{"norm": "layernorm", "init_std_o": 0.016, "warmup_steps": 469, "final_lr_fraction": 0.05}
Each number is 500 + 50 x the weight over its row's rms, rounded and kept within 0 to 999. Layers, rows and columns count from 0. Numbers have three digits each. The size before them is the row's rms in percent of the matrix's.

# layer 2 MLP up, 2048x512, rms 0.0373, rows 754-808, columns 0-127
095:456601577522579523498554510493518504568542525540447473518455411472636531558469469449466515580491528583506447504513490457499557502518449526544449499389464479486526489467586431498464441565510589495481499462528432484472403469465592465502557405449509534499556546494505523497555466641550446474541551611474567456509521514484526523403487522452451480548552472521529569475507513495465537574520
080:597478486520429524509449518519439472514534471464481482505490504433510570390472479606407521561522396503619549525493557405497530503516472545520474491550474464519575567428487568533444466443531465519454488485551454586503637516515465534420508457494523535577432583438459476509557444556521601586485506521459502418444457522502489474617500567455544483502529461470523472527451505489424531501521
088:448492502581468538539489515500438403425614534460519502569470493494450543472478450496530458529501441473465463445515579420451582505540423432519404574489483522548538469482519439445452461576542524511576446484470528481501436413486588436471437407578566458437497543562465496494532556513577663480497422508493554590568539496492597535461511563481522476480462454470512428434429557535439420501487
093:522533582474423662558459501492498393508446497488579487554584501522416461405473508552513516522507530472458461517496589493580508525506445505526551692488504501527453526491522559414473476522515474499558574521517479544420454461534443380498411459547512585591449522482490447500452460588526685486510494594477518553436549502522564518533445582350572490486560494475555541522445556520530502527484
100:487542504479484486413573595643512438451517511482534523432450395522538602535485427646441367527415436530615534505514520524532515519597411540491465494578521469485562472479535440457473413508507501505555448491460528485600563428517443601536448456481503592548549591472505440502577506506506450608506511466443475615450513512547488478545425514586491530521411530484475599459518515504538446601539
105:521456510493515510461610541413474445506454474493499550440544463603469457462443523463484463556500406589407451423520539476483452383526598489471426574406475553446549458466561530505556462566614514524541439496434519561548525573513404432522509552490525409523450544594536477470533577514505533590563413385448508555459494560498611571418492473548516451474514541468470610548399567497511522551441
091:456556529483514509536553516527468521391567423463421488474471509550479538490480466538490538507451487558551518521565517398462507505512481577556531531460507542442468436474498435480538524461522502491432387475492544570476491540529484439490450517440529472477565520557402451540511481540485521507527547533562530531505522464522499541487533450461488462440383466465478524596453508542475505591450
101:521547529568482495484531466474454513582505450478483495512499502553486469563530542493514538493544574430441445389471470418564514465535676517458538494500498554481386406484494539639591537514578490485548547581456526552449474532502476453502543525471557542454597445486566400466402586589537541479490630409626566539524468533486525411445481460452553506424471467403559489449564486553466499496604
098:529494458587506532515476460522449629591512403480527521394514595440473413480495485507467537518517480559556541507523456501505524431538523539448442479477579488544457372470500600552462502550463597492528482491473481450526511432517544427436450496589401546487427579443467537565428485507521498496497495549524597456438550517512493413521269465490456560654520481539512444418567519476516432545510
097:459587422550517484529517540470586444522545441442634507482553454424548482454576427529451496488531434582521531457516455468540512455507503503447497526600518471502573486446538541495509501568490511513575480595535514526500498522540558520399426468566429586534560511474530486447538495571515526498557476491476492546557525474505487390623535479545523514446531487551534498460567493444439491651475
094:464384467522478503561509466462481524492531512505519512523582523480490490445541558422513444506552579471452491454446611474507539472494545495503659479500513467502469423483489497554496579488456537453494477483445486521481594463492546474522606546424478412474501609545432502540555510483491703503620540473535480452560525495537660520407511422458515506553499602452543485486502555495442551487517
097:567546424506547529476413452512541424505523454539513582303565488478529580490425463502430565563458463440518497518506455541515530454533532473388497481483477545422491590485666449499546433533477546476526473480453500564535543501507407580446484515516434534503406502569430493474510458591533451477475522470421546527545514584503444431516416542542472495492536521463475478468532493407519513634546
107:491599551522474490519563514529485453498505499405418476527562434450408414498530485481463555528540473484508518475504500467510495571473534514540493499439522524530481431483514564479499509556575527527504531506503439545491383525390521462466478507520526495532455470584565451513521519488509499450471558551609521469566465435516606534480544476468477501461469595558610463562514425558491560505522
096:510589405480489537495515407474538551508528466514629509430506523504514498516484507435498476554552535524528489462534527498446497455511568504419609444491543563501480511494563635571547542468470507507471534556531540512451528556546518544484497514567492484553456534487555503492414481547534549547640490537507539478593460484495509539476524415466492520473560417509478405562600574550462555557491
096:526564584501380557477499441527417488500482445445487487484537510472473463543479498497437524507520474493555439568482562511550597580549505539516481505463507574514568486483507559453510473511553510654529428547533398530492478559550500452500403508597486449466480507524463420538424441473470468490480537463546467559545360513520519555617525498567506510557504542441557445589448452503474447520493
104:545452470497533533444566581486528504492497429539550461384430494551475640536575499517507470571506447528559510514479517545489502477564440482545508552516470616394473528475572525459534448529546487524485390426486497407507559458572400489519504476544475458608477510523459489501537490431557486547520506567473546523487503512491479541571441554561512509552523587524496446547529581441555425640474
079:552473510542479492477472535466493519463582493463550537478478490489460471479500482483583509525511379409455542503439507469474531544614505553441473569545481599429423585374536433509533478509549426529507470542534490485472480410484406492427459457532558515472509454474539382525424489446474516500619611504481576460479476514544510436501439483489699560551604542496592448487463603461504514459542
096:505503415442446525474529477555455557537507504508509516508526463486641465577450503473474518486460506561572565619546519576420502423547528505567500579543502437432522556508546470512456476468454563593492462452574437485405502453464472511329510520499552461564554626574490542488520415552456545428472479498531469544530510538457457516546471513483505495479519472548426460456545526530423463469512
085:601530497544491604478489362593489453587517488434544519413495449525513483460471494490403447554572445516514577509484561410436530517563567564451508546529458560462474543365551479510504429551629559553585500486507444636519567493400517533483481476563500561538502590524496423589483513504523526560523581507518505480469454507572511438509476541448573597553518525447556569468485527462432516519515
107:565535386465525495466561343468561488585479435468527557448489483525549612455471560562482400508508524477508455528472510424545600397563546508417461477487533483479433520485506522597564515551555567477512526541350521491466447585530549444407549454556596483526599503466503461512433495563487470452533490475496506528386542533507539515465578479543438522449456466487430450489412449428451432470508
087:450390441514509541523442566449475445540554438544499481515528508581549502497546471641508431441458439450512603440465446453521553531473497543425467478544504482510500448508481492463450315523518459508450543477609554490598514464395504486534578490477505569450462526492516472466431542484606489493509500512588452571590532498526499469469429588544504517526417521529519469515486421439475515475527
091:483561543494452502424498476437486524658592308437456442533479393464543495541553542559474535499501523611506548521501484490477561511526543605454442512412567481547478433482435465494441481459537507576538459486558417438411441585474487501553393469602573541578512476542572422557521474570561521511483486435508527541542513502487550574586444467499476485488418479506574456506543510525511554445528
096:504476445530544537500450464536505423459466541512508535551537451450570623488481414542460561496471433475482459460539526448431399514532511488485422475468437453474579538487565497498470524571457485504513520468420455544536474493420524546442495506532486516459554539513529471478551424551425467470450450459497609491496520510498511387495549577549486523464540569539478528542427503513488437558581
091:563522525511558460503431489482538572527443467455522557422458461443418469550474548490497547489534531522546550553451518577474485492475519583531586463423466570513520491499519463504576508499489509481512424541571548476452474432350497412508541562458520532531480506463416485530331469509477505460516516400535488571450539478527467480439473553526454548414546514403539563550639473456520614474459
091:460447530504452482462462458418548537444486460465497573492461479545585544525420472559519399453484532493551519516535471553450599499562521482479466472488541520513510495482496464510470450518521607552506445491501452487478639561549398496414427417453485455473575480624420492495449602495509462448569515539414497501551440469539522580508498529576550452507438625560403404519538570476479439522523
107:455417488526503494519557494603511534462526516489399547495445436425514483499495461488481498533522475582506627534454453459504505492470471498498521516572487603529653456495594494491541431581544577648566419446505545575427481436529470538506458532571546449493408468582390452483552455473504527561490541452521513548623423544519467535521499571544517507585539490462562471454515453555549418510545
102:529553577532518598436515498523527553546468528463491627470561513471524540551521480527500484411597526470494499478494514404539533546556485558493504603525474473483525444471589427481439500580492436477520509521501380554524542499540554491559550489515427566513466576498472475503516469470461538512537534544492560415595509494525498403490378482508446503559490516386492532457551550484535484480545
101:549495508535398534470580491507376497536518498494448521458516535518462571470526512600538448505491525434510483511498591400496549565589512510481519561477591521510459471488592517520427534469570478491550440500411369461475521531530448577536480567483435486458472577605471507470500508509487582542491463560530525440512424457513678557514434506508450487581489634455547470525508539513480436499500
091:482488531537527461460476522516483534492502475434482504516484492527497449450453516488507461511559502527541629534481500540417495591516526506456502580431416488512588456487423468447523399473511512513491521498473462626537570497489501606574500542523471479583446499577534476554472622510467509458520451420487398540455341544519580556529433481521532533517560598479619542552563419510538457460531
102:475595437524459470488564465496552495456524536491497598456533513531476455520473491480470509534535534574491483556536556495523496427475549542552405545475537461448491451480498489480527552508499541513504489552492551536504446499468562563427456398566538521473572513488527509548505551569497480598485468473468537496486501477496588569344478464524518509565563490572541564476484472534434509521439
100:459588456468397459488458528495566492521576387459492517422478530400481508526500543617469445554515500541627579413449491507495535504544590570547444423477519511574461491501517506544513458392490574496457394592392522416572551586480468465504508509492502468549538514569477512469401529431653496527517537472542498460516500419544518507504441495478401524530416613487498434488550484380493441565522
100:540504541455481545554569439651523518466590562507489498526467425408532576368601451519514551546454469462490516518480519421501531505548436431549446439631549513439530562492523485498475526479521554523477527494478536450507567542501474443419438428478498473514579535448411446481429504463501562521489548420532487493511470482494482430512481517506568523502519541511490598419476400531467407475519
109:510627418541536527465475489471494424561439456542589608363574486494434485467570427529464487492533421493508446540510543495475544578514473491417540511583518556387489473485563481557451521610550576470426499509565555626496566548509492571431573545475406516474400535482473480476438408613544559485451451650511593535460504484506464395499524586533535520531511531540481591546558475494520428593452
099:585567531540503513505436459431459518445436466436421517481445402496408524547422502383465541516559450535481543413545531436551597474545464602474457527368567512461460457499486438494457502503528458464522374536467491414469581587466432570515485489507420534492481520508388491539487469524510516505505484504399487551451496499508530512559461498471509505567487582410570518525564496455533511494585
096:485560501526508543505588442494432495576511511544492477500370451505614465499494537429492498537522554569457453486491471420517590524485404530508500478493444493504475512445565340527451459564542610549507445434556466523523442485442578386516485459512532505509534521507470507541564480613542455418577482566508571405523524499527524517436478504438483473537574497524497492516510511494430526509495
096:478449522437564468509579539460493413450471424516568568538490445499459479431366542473496529524504470534542532459457548527509498379611520510522467459486502545473531509499474493519602536496472453500472458522479466608549562540516416408432505416533483430538485463568477469513490597567519544504505505489493473477475440465484527544426467487497585484497490484511430510424517525552520506470523
099:488573543570482538475489525453501527535535492533486471374486526494462592452589561470529465554594525430484462436466569499513476536503479580364607498465486507489436555502550518551501511598630491454514519443488436523500505521555492489527553575524504453525445543487536489447478445529527560521505497596508567411484539532514517445514407550463411516486473547515471496506487522432478542555476
108:495518412491409474506527421548494576552500486492431534335523454514514610426533524563509478526458503488504515482482531460502521512505557504423526458572436563495476494474505504536490489475529531544546447549477464407527481498537501521466452521563558392499511499612423486497436541608527526471487585521507564407594467433566513572433490552513448530585450580488591432497532546561508404509536
098:520453534460474523560560471544579582477522431539467469461529541586542459497550491449528520531496545552555586610505533486491574520481505512571485492451455562454447419459491662535512479461524515534479509476510460525369585428549474496545489586454492433471432610602527432563486536496590571509533476541470566396404398466485429529491538510347501566515467410505487543503519562549450551510575
096:543532579510512489529527448528526521461588504538474478477459542458525493434432536516542550502509535648416525566495517544475473517475417478563551505424481556587381467475593450493588507463518581516589456511473484507431486484504500377492396524537508408428403553578489459516468557490566513474639534556518569439487508469529550485542451519499595470491532482490475431512404600489489551564504
097:526588531538415539389486447528460512469463486504484590467388505436513479392534584552485560524471468420550462593455544511432529514576424600441509556432492473552505521504449443535473399512509436505551508590587464459515506524538467487429408396515462469463415557512395487541461496537480481499552482529560662563501527522511485595582462642430511570516525489447440516550526484493399528520452
078:531507482551463557476510483579512511453546488499463523526500539468530437459473488482521537559597479508541557573444563490464536612526446452481581552514446489503438472438592473460474501607612506467619388506454416517466542458540491518494420535556445443498473582603501526567544475419469556506536496438484596425487462581578512436528470551470504587441510498498537450541437632469457536500499
104:513584473462510520391513530477476503572477340507467550414486358500506601483590528539441529577523398507545502517496468408505473491545498535484471557423537595414565523489548380549493440582613552497497451444526503631481489468529565585460459510571464605576444506558424481487523403577422522582564506509520521501565480538514457540564463468533493463482526533474466526542547461493522470522524
099:511501430490503530502522524468475496494539546529545485458544483609452521391555516560548457557665528485472515481515482529484486604486552619450518457471421534484470518477482508628611517469549530487443479459533557504544512521470539382451595516455482419544434508499535477531451593546559608514489513511640631455459496388537553506494536476478606507441572517467497549501465503532536528484495
105:481492491603540493358429495514463503537491489511572554406519531481494529561486475518485468471570511465445475457475497472453450506460621546347559557526409582438549483485652454541427475576509554534489513490524483533543463518519370544527563537561581509511505528518468483489483488478529491488454551505557590499502529561516442456433408605547532588513507542458477545491529446523462420506544
095:467593390497532480525487472589550579583515536458501528463584435484438546563529451434516560507516527507560482507493587473525469476494489481491576514464561504552451434486507548583523553544477508494500508565550491504401447533510497591471416530494617478451517509587458496538437477529496516484556553523533566467469466431505455532428552553398433564499466456446442551637522518601436421511548
100:434520479509453541531490503432525552551502485438523517489424431511394429549462509484548592569539457574459515390524539476472484430492539523487488523437505489539375520492515521475508515449493549433503564566592522510460458468496539465625472550556510653582463513570532529516528498427447490480597562559521449552586552390480482484504391488434459553552585491487511488497596611448561597547465
091:462530526509486541449414531538527391533696486493527549434516483474572527461579525617498542543485532477551542497476491472518574616478529593399421484523450486542409519491478469485426475416507525471538542554414555418493524464460544535425400511541470511513526611564475438466438520492621479557504484484611522446589469487488523558547474465468397562558468504550518499445508465477509507517424
100:480489495577457595500515513519481461621467369519542462434395503601454463485553572481532563544494490410506539478459545496505569506488452585424552492497490513533445449495482508535508426489548515492566454531581432464446480513534467447491470531526508483480479509557445524516513426525495515526521501502458652497512371546507406448545532585451462585569451511473428523631509536415400553472485
100:472507400645525497469440460495501500522484452487556565467560455502558511435450524499454514466532463520508510540495479468437530525479496505473639601536409479446577535488499502543511528553474549484458465531553496522525494562501432460374583480432417516492385481518459479448489501612490433482465514536474558496503523591520486456517468590543577480473565475488458496536548527517418468526581
088:552503488545517499499432516587528495494541475535587572494520479414410491461557527534518432530504497453488562497525521431499531466477433571530518490513523521503566463470518563502493480543477488531574506489494469505468499417434511481506442458562437488525425500499524489471450432514574537582582466441567498509516535508501526486512474586563615581531581510512613483492520446465492430552490
096:504513555578513511503432506501395514555520467440482476558470436517450444372471560512510563555527495464506451411485535490459510436519462516522454516501411478458615463512476469575475482540446552466545458557599485513410472582490508556453604531428466515565508484511565497537548449508506497538496460476457465533401503462530411521524504595528586541444434518503658488642496487497392486515556
097:486566483477457537457551472496378455517604490457337527548482473600520541378515473534526526572417500426533533422567510509461537407536472514436479502550563497509516545480474470504495370487537565509506388536440468396529457460446503447444497510445501471531542572496492496483477469595569545498510460582543592477508495418540537512513438635431522528548453545488561556479378458458417451538505
103:506438561550484437450520473484535541532577487438444568529438468452574610456550506434440481519537478582533487500504450499433658502482632488502464531447535517552532449477619459523501422494541519501529421528399548547588537562481481491462531537549430398580495506561411484487526570518483514506574435498551480472561486439499520500425503472550452476509480529532580457452427503438512538602472
110:544458534500445556432519501565545521508570469494448645468582526417526447507593485452495514498507492496509520551514503446525517492557472454528587513551543664433477475470614378488568510629499509520519517496488513614489475455549552451441496441524466487448502576464485415458533457509516595594544505562533608549586528520515525415498531552577528487619497552419467477427530457611535518529507
# layer 2 MLP down (transposed), 2048x512, rms 0.0345, rows 754-807, columns 0-127
086:492427492527476508515492534436536581529486558511429519450505493544446479445509426536468403501580620541393528539558500528450551535410551474500446514590390510536506558439473423543532513520472525404503553514559564504445509521480521521605499571593457519564465481510541519510499533518447503439571507448477518414474547504528472472454544443439536435581511489678518406452461522429415528495385
110:524443557545459447535375553464539470518547493482545500469470413592463425446433481417499517518537529484469476579435534545423526456449483566481463504459497519546517487507474473494579431474576491552497543472559427546499604466473503548479503507474539436549528524518588415514484474427592522451452578524404382453368446512507484388565442478454425540515493547517425504521519457478519504489557
087:490505541500435504395455489557566533468465557496447500528493468525398505589445494505561518417499419525540542453509456511442519469572435428522460423433581429543517543607534474502485490480398484422505441469520479491470499493504478530535509469490497466471590507566422459527574427493531368473487526520491521445502583538530484466536485460416439542487533554481455450485515490578434534545526
094:543484427480511400473477484498589604532528523530448516445469551579496501554506527506528444430546467605543540479507431541371427437484489497497447449533502584481470532606568489496546505477473549473394528465443462502552411561554453592452586511513512471542511429494562451484528502441546321532492579500494533448480578545482485429433492479593395562455495527520517454480582535590467551465604
096:578500636506444462529399525456536532491506551499550509559468521514583493427572437547529551466570549559503410401534440622521460522475551535515557490564471541569446471491445534479583463539414476470547474527490437473582547515536534490560555429509532459594594414497503485493545503512405497521522485454526540507495557429455492430530447532523413516583513526513443450518460479524478485544417
105:464457431488587589496457490498498525529496456446493485484494389494558480525427525500421480547434399534444490555375520481519478469496501509412567501544517575509524477510528398542515468488475484473501410531480531501554484569468452526512492490472512474504498538511504493479526462453460518505579488457492533543514436510450425509588518508584437501437533515519510552474547449584485571545471
090:434503479572559423488477491545463607456441471539409517534535466547533550440460477516557559531585453469505464445571512477562459547451456540558412459580518455442493451430474515527581557542490549517461488521511571480470483438425459562438484493492462546500471458464480550528509480512503541600461483521567501429495462423539558489513495567471511548553386557501482553450556567478539542502497
097:433529463525475540499567517602429532492553473526450501379464461442581466559447516487514448553515504560496513472491452458538428533507466494522447463488501527472457519505481429503512457429508484463579501536427553469467473525505508600516445519484488594552439520421505491539665478538586533575481494422479503601522531460502494586577479528478454520469467542599516472451482553487494436511546
097:508551417456523567488579500515501445510442479496442586376461472503500549382468488527549418417470577520537589406494401487483536492519444491517443511500559480560466496509578517574506509455462493378452484475407516408466562517529472516429534472434563465417503419508402486458537508473590437400453542492476406548427490567440648434546513521437470527403469518499588514487534510547498446611561
099:520424501464493547513487489504354460535490561498512446479507505490506467581513533456432442508552444491446438407581572428515410486411457524454485543566498470491479547548523431523468542564542436518461559502510532516504617490585474498471488549560578543457593496601476521547440577439436526474513488514503438477498446505429548507481599399395436510481483466519556535517470462528392543361448
095:557518479446540545593525552497569517506443519489539542485497550441448389486540494535476445513525535406540515410498499590529551563524473486494482387436563446506440508525498503563456554506548535457581498539493513548367555422488512497491554587528436478501376564483436480524535446548562545498482469472556428511531541460495424522501526539536449529399530543493570501491434510504560569477498
100:479562414522535510533493530491562452529456511529522545474576534508429442525453460428425502527556498507509455548554500398498481425505535467469472498481548567505473395490495520541449520586464466385482501440532588507458534481489504450573478564553447445426465422576589497479551496543553534482485514514507494423538425429459556461456438432455454568470544556505527546520531461470519530480541
108:427601495519538595581566517520432522351399482461415384547476465372484445565544508433463527510481578530461471374491420430455471448509427534543490423442541471617479408479565481498565526511575501526547491440535520541595462469509489507590501489557455510439549392538580493486500545555471474464414533530544519485557513460484537560469528442518543470445556456526499516590506490450610522512509
099:528512494535462484486497532539433549411451461603527521445482545534402467525500504474629538475471521449494520489456474487496429452522494487505372434525490494508482516589503530493451507455420532410591446471458553475473419470457446492518493516605583617473498474432543541488518429480439427510661484489413543490514545515420533513475564424485526575602489518438573533555497599533601506464507
089:464449455530473529432513620480542437448456491521513534501510473500566447606457446505445468426501552556507395502495494470503427479546449503556496476483502518577605597482503597527457495362503462472424525456442496516561431483515511466480571544450396528589571428603589583466469463482617484449457486525410633491435488437492484541415560518487560538487524487512438432466548392472451527432509
100:550470625517431452528386477588565420426429514484506495447477569429520522522458463600508482422388426487445490478494439528497424450489524557521469555546474481434549512529500522487496519583565445575452551483571473520485558406560451515487422452426506455434531498421558423526558623532484453609501469489581493421527584523441508483519533530506521536435538544469451515461392582437427510468512
158:523371586517468446518458467475521569491419501474623501519558578531450459603507509599474448407439513435435410561494405627579439483407533466508500482362568468550473476396528635559456498442499513555443578535469526576567514422473367542540450530524404544586471454471542486503483546495554476509519603533536412531442502453454420528567519481573433542605445534573539434475445533537540483499374
084:455531469413499543516470471499488519536419468481464547508491626617446429473553542542428454537509558477518455492567518576586506534486479472601504441515520500415506472505538499451485481569482506536485504484547460445557505547600536438445511465550565482465507491457463455465492510536432565505557563587546499475473500546554462468531544460505490460463574527481371476535548464415448530500396
060:481494457562503456455446533393591528468557482539441453526471561585604541470501462426462379467446584544545558539430454565477518496383453522535490468575552431490504461478468440423512449543528512462514480439556511481540526524556549545445375520480539391542609474516439462577499498506502519498558502490522504483470451508449557493532586412477467474461521520438509436399521559544502491493474
104:455515470532532526415500497457582445549506436585544442448543450568565548521472558562459524486539516628549491543465506568537505493518468462542495531540446566439498546436503578489524618498471441474474476541499561562569624536502476497493507425586463515478477477565501490463538546457471419506384534489436461496447492577461573476475433501575526508473395493484503413542535523443567573497468
083:459513589584520532601484441599466457517452507525492512479486525498576557441553568540486553494451463441464506451560446467552477409532503455555456413600511492528485468478470445561525535503479564441488496469471488469486553509516446503552547552444506580550507517488518551532561436571395503533466555478503483588511527501416553499568511558422569426500479421470544537502617467411510501380462
078:484490506493462501521623509533553500458537493484493525545564532515486530532535512488487459546453426540465525471460458401557502487589481480467534537467446517525516487521564461552506429494553466456459500502554537550461445488436510517481517411558426678484578492567548412433531443567445471543478406586492561550473474422490514435516547527452434494586491464604562470498369511484474603441613
102:523414511445460466469569483463477573442498549452421542473501465536506494491490448582497512428453502530517532512496525469521411466412459489532473547524508529528517535432447509475529533460549502647457568560483497468472549449495506460508481519447456556453451557538512499511495491470522488595508568562544449531448485440538429502405493574650460514529477459531458472501545486546469530575452
084:571555497546465466545590557497552476504535416550541441503461488500506458499465463512600468441558397549467410430437564576550421464511547443517443472469496512541508469530499472516495563471497467530418435538476423471468586427503413540418526511540634515496482448432534470496550432459531523344506527440433490541606516588497497554506492469458436468548409433448436524508488529459443590456514
093:455504521522497422503442511494543596509556482431475548462510578489543521543541396569469527442465483418571414575507597512456513543503515454446471423542503516536407415546489541505597409431490508527397464487502533487454413394480502534506497528515488475556490497538458447550482604525568481497502522540464526550435442516580558536466470561468508540495479506584408559550465495452447505573488
103:492527493498504522597474499546582500449471562488446509581534486437515495549563482433497566556588578449509489546430542437492446519431468439593528487512554552528462523502508587519456502475460482544451408537504482493494442465540526476472466547468466492500458525464457490434519478434467493516433494458490495482500483501445492499524513548503576497484487509509452587535509517597485572356486
106:437561585557568471472453464528503469572485560443459463480545459480439512508473457485489488561480466551488524603494542456486501476543491494446468515523491492564484641543501446552422439566523519448492431503521491428520471429463553437492510552468523630475434472502427483541541472593577556478559541592617430470481566454485480558609466559459492485458497502509501502447539476439408492468516
100:590568537517462479452395483430450579494429503500551481540452533548495567495525579485569494545549537494504495482484570450493521533456621570465527444473515521410494468489459558603547509481595548565454485508455506559524512481504483573482432484446584482533554503415480447410522452539497457501533496511491631464581468461432457497522514506593457452599497572518456460473523601566444571475504
081:501504446465495407565497434482559421464438503535509467500503431512440461509416473511537417487475550417580572475493484530479457455354602471479454529570578456563502505660433499469488478495499495538489574494502553471519497440403522518443442547453471448492552515505529534520484542544530525475525485559512445505460485529466495535620438450440527498484505478523419559429412358485456556429383
103:420565499528634597498463423490517496570419483556511434501479573482484530554534471477490449421474512475471556445456544433477495454514533558539502450510506462414483433554388532474584533581471456424455401518483527552564501397514487453521504506545531537500438525447526517454427484395536590481447473450525500484469479543489481494465579519410545475506472497453518522550460550588496565510460
093:547472513496491502489461399485446514510515462551560464493503374437512510485487578556527462553476537481414551485494463493477500503457549463473477354563498519544419519505586565523535511469540541480518473575464527463539546468470438387552506398480500594530580431490584517519508522497509514485547499532586462456473599491552474514495471448509381470519507574511458519485432514505472505507495
091:481461434522573515454518555497543459522384544444534630476512389504478556472524446475569458451515493469488451528596530491530457547512447515428547504480583451547454541520532451557489517497447500486554507451517458536545418464511500485467538459550541527406627494404520577494497501512500495488467530576498432473476522537511528568545425556514459499491499540549581495478551565475552537497533
110:510556430497452509554545432421487513437493480544499482375510545547589524527517448475504520450511442549483555475511486544468519498445341515502462397476557526404570454476559585483483576660365530491459544476502502554535486453496549551450569523526434498527476577498462435470464508522536525581456500473410565506476495480497507533583546454547549510439449652482434535479583444502583545569425
102:462463593497469409488493496494435435502571598462470450432406587506404466553445510530467543489516445404498483489441532555509559530459438510561528539441453453436459470434535354492514532535490410625517551486525551491510560371470606509456555459476488562453542500466517520481472407607473564558394477454491484543435561444479467465488488406435489417516496445554526577459488432518460565431432
091:432481490502493498469530564405498600519504535537440550464522447519455510510510390535498450494501572569449531499557516535452511559445502495515426478549447551507540536439574436507541520530429601460453528515537591427425542540529490516590427518600436565533460493522521539506532502542464524408557534475514567361477561475506488447439484528434500474618487452705506470460541497440520559535423
094:548472468445512439553530485481496536531472475560576502540470525516475466614519475399468494468568458491502497522513374448497471495462581490492528437481571440482475505558525607502503510622478495527552535542509532456490471475567400555551546447525593502535413546539588539435496549441469527597459537495526493506511495529456392494497431607407421576494529510446527464544484542460523427470574
095:471526498428570503442513438489565511487469495459541525470489503455554490530528578511438531522552414454485430405532557451501464564531499567498416550552546489446432549443474496444527484512510545505438552452513476519529670419571527522442532488602486512547510508451489476552585525515570525430449462478404574457550534523502547486592444537448472461505472465524440557486468499456555431500403
103:568562529558453575494415566507475478529467565498503434485442522501618645491460552505526600578461532448480407467393514471516471613516539552444519518588449434492460591527518450535486550527575510471440496514453580456533534436437448514522414453508551489552496544524440556488511558623611507586444459526501571451535465504458457509504486618510451422487445475477523438480523606534474555549472
102:552447496558540533404488487494595495491450488448492491548549451505419501435437483449437465518503535488600448462419457438560603482442542485484478444505523509469508448340483602581385484591449505490478524480484429565490435496486532540506512448489526401520485494545462394490496540497517570524504572453459579524461544515465471570596501445450446545511555489471500552507544487545461482551664
089:565547491520551474538557531469442531475456455500494554493495547542459503467497446451539487553554434468426477543512464554509358531538481520410511502525530438414542528569486488522535493591418487474430640515505425483501526504528536524465521523447530673501449405417549432488497452488512439522383457474521512532417437551509491540516497552500438498496485526459421566519504522415574509505499
085:493519502492545522556450520437484533480545507515409536441489541537495514530541429486578422430504474392466517471500473479526452506523481524528586424507467471481581437579504511555486467537452580522474571485528593483466557504522495522527526568452504540499528517477458602505438530607550504402457565469591612480475504488468446618478562546480501383473488423524572561521508575530549441551484
110:632406435554540590439445481494493479600444527548524475543511489493587475505549502460483517345541443508480562574567427501521491504485527425499559494508531517491506466549455512501568445573536475526528497490411426590480483482473423584426462619571429496523527452559402494466485475491555471435489513560480415488456452539425474459572576461571408477456613522593532466489493517525507525475526
104:567560546455438491454575526508551522486561476445527498535485455515515495480495432449523520511571549439467475418533531550427457465524534431435498411512549524596594469537430376536452460545505476437524484430582496492496500489506507536547439521462516572509480421496440512466512474575449495510511513502507523487579663566478477519424554484476594554450496514428588484445570520471511524484506
100:485420620466504502533472579494469454482466432511486492496530454534416536538509472518524527484432504507440433451511513541464565466395425547489516477504544446563540559498418457481512526432383483496551565524499413558565547525465496578452575526477419594474444456495600488499525496474504488622446479458508462491516380474494544395515479504561510490504449486500632494461567529463430485461491
109:435473419476493505428433568501514458398574478529544569480533538438549646604535419503544615442651641538437482508384512509411569475476482455436590587458534526519595502514472473448594474543447567528515505522502411496512456504502428426483531543469483500462424457516494480450436414532391496429517614446492509597429514484436520463585433477534524471467435489509477552491479530522527448549469
094:609463489444493477555492497440532530453507592504457422619496539511498534525574536501552493534450528550437495443493520458545467472458526499473459478574552427541507671547540546473468529522544514498515438510484456496513493497594549498495551536530493438532519533491507575475490487492504402365485468493427395496521510546483488465595490470455426483570555545564482564511497547450555451507439
096:501493551476524530467480478574476509457440598535497569488484574491484498478564499510532381468392537536482567564507457494554515581547482443439546418544535451526351441589480480456493517535510541504508504604453538426462468428515519398435486496467545598425515488490482482506515475515592548485413482466427504463419504438480521523516473524550614532509404512489545541529521597563488426540456
090:529450456476467495486517434442474581513447542493507451466531484576500540516420599420485503434475433432442541581477479561600507417554498555462451495496496513526482606495581511608525487486479408518553477461472471549512570525487441488528550498479507518474547449461512470429546576458489501517361491436425497513491518438639460572513555498451561480512557576516596491529469485506514539511551
090:581504498569500413533508501405485513506519583468451529510450557429481397471642443482383501474515478509577523484490494464562512471461628444408446421470467571573434507489405492466499539493600546515529605557555581499437583519441541477564504504577494438490461470515458573530511537456510556506488571508487532498551443506498465536450532456543486492508444503580570542526470551517588481545400
101:394539663453502548536573443507456451521496513566425435512493525507515551503481441426476509451475499506536454450569523584488455481434496478489470406592589527510551543444520509494422450498482526511577434490585484433466464526535476438540493406443511499501597481477448457547503472437441491655591528411550477424593402439449487530447576463456495529391577564528580483455500522499552527579539
112:493442555521420446563505437557456443434472500547487561516590537531465485435447535600547432566485590533415469533519516530445523563406430502526518422468508453534528431457558525517492466507503557549570551476396445595538502459475432621543537479550375449496380468564601488475561493493529493527452447559466431460542508556465471461535475456506555440506423512549469499526421481479475392574519
083:446420515434512542533447570403416455511474485560522433512493532564588534554497473524511565435470564479451393489519468402637430439411525516547600542535457534548441549548300533518465584447468486517391462565493495550536546467471483482521539542551501524569504388501539556524550519528478515482441483491490524422498573423499531546547494537526560548477427463568515467508382508431489539503557
090:523538534486564494582483461425492465526451558523507525580502436424526465533554548575441556435462530479509485469452354476547522439433525501525521446481467444538502474576434480488505616606503558401454569501511543502509603511476527429593523454452493513606501396448559525539436575621431535545443520470548502485476474560513445487589515587534567529439448456512477520610460515497629524418585
096:506487496487475440537471448548474605531493523558481396524441508490468537453537558554537438458569482472429467496424437460497511512532518443477570476528489540551409511459551579561531505553513508485478477573456550482537499541423536451498548466476423526487532515549487467412424586519535520420438511581401475537482494485428501602572527454523457530495528563524470609565540553558461502515503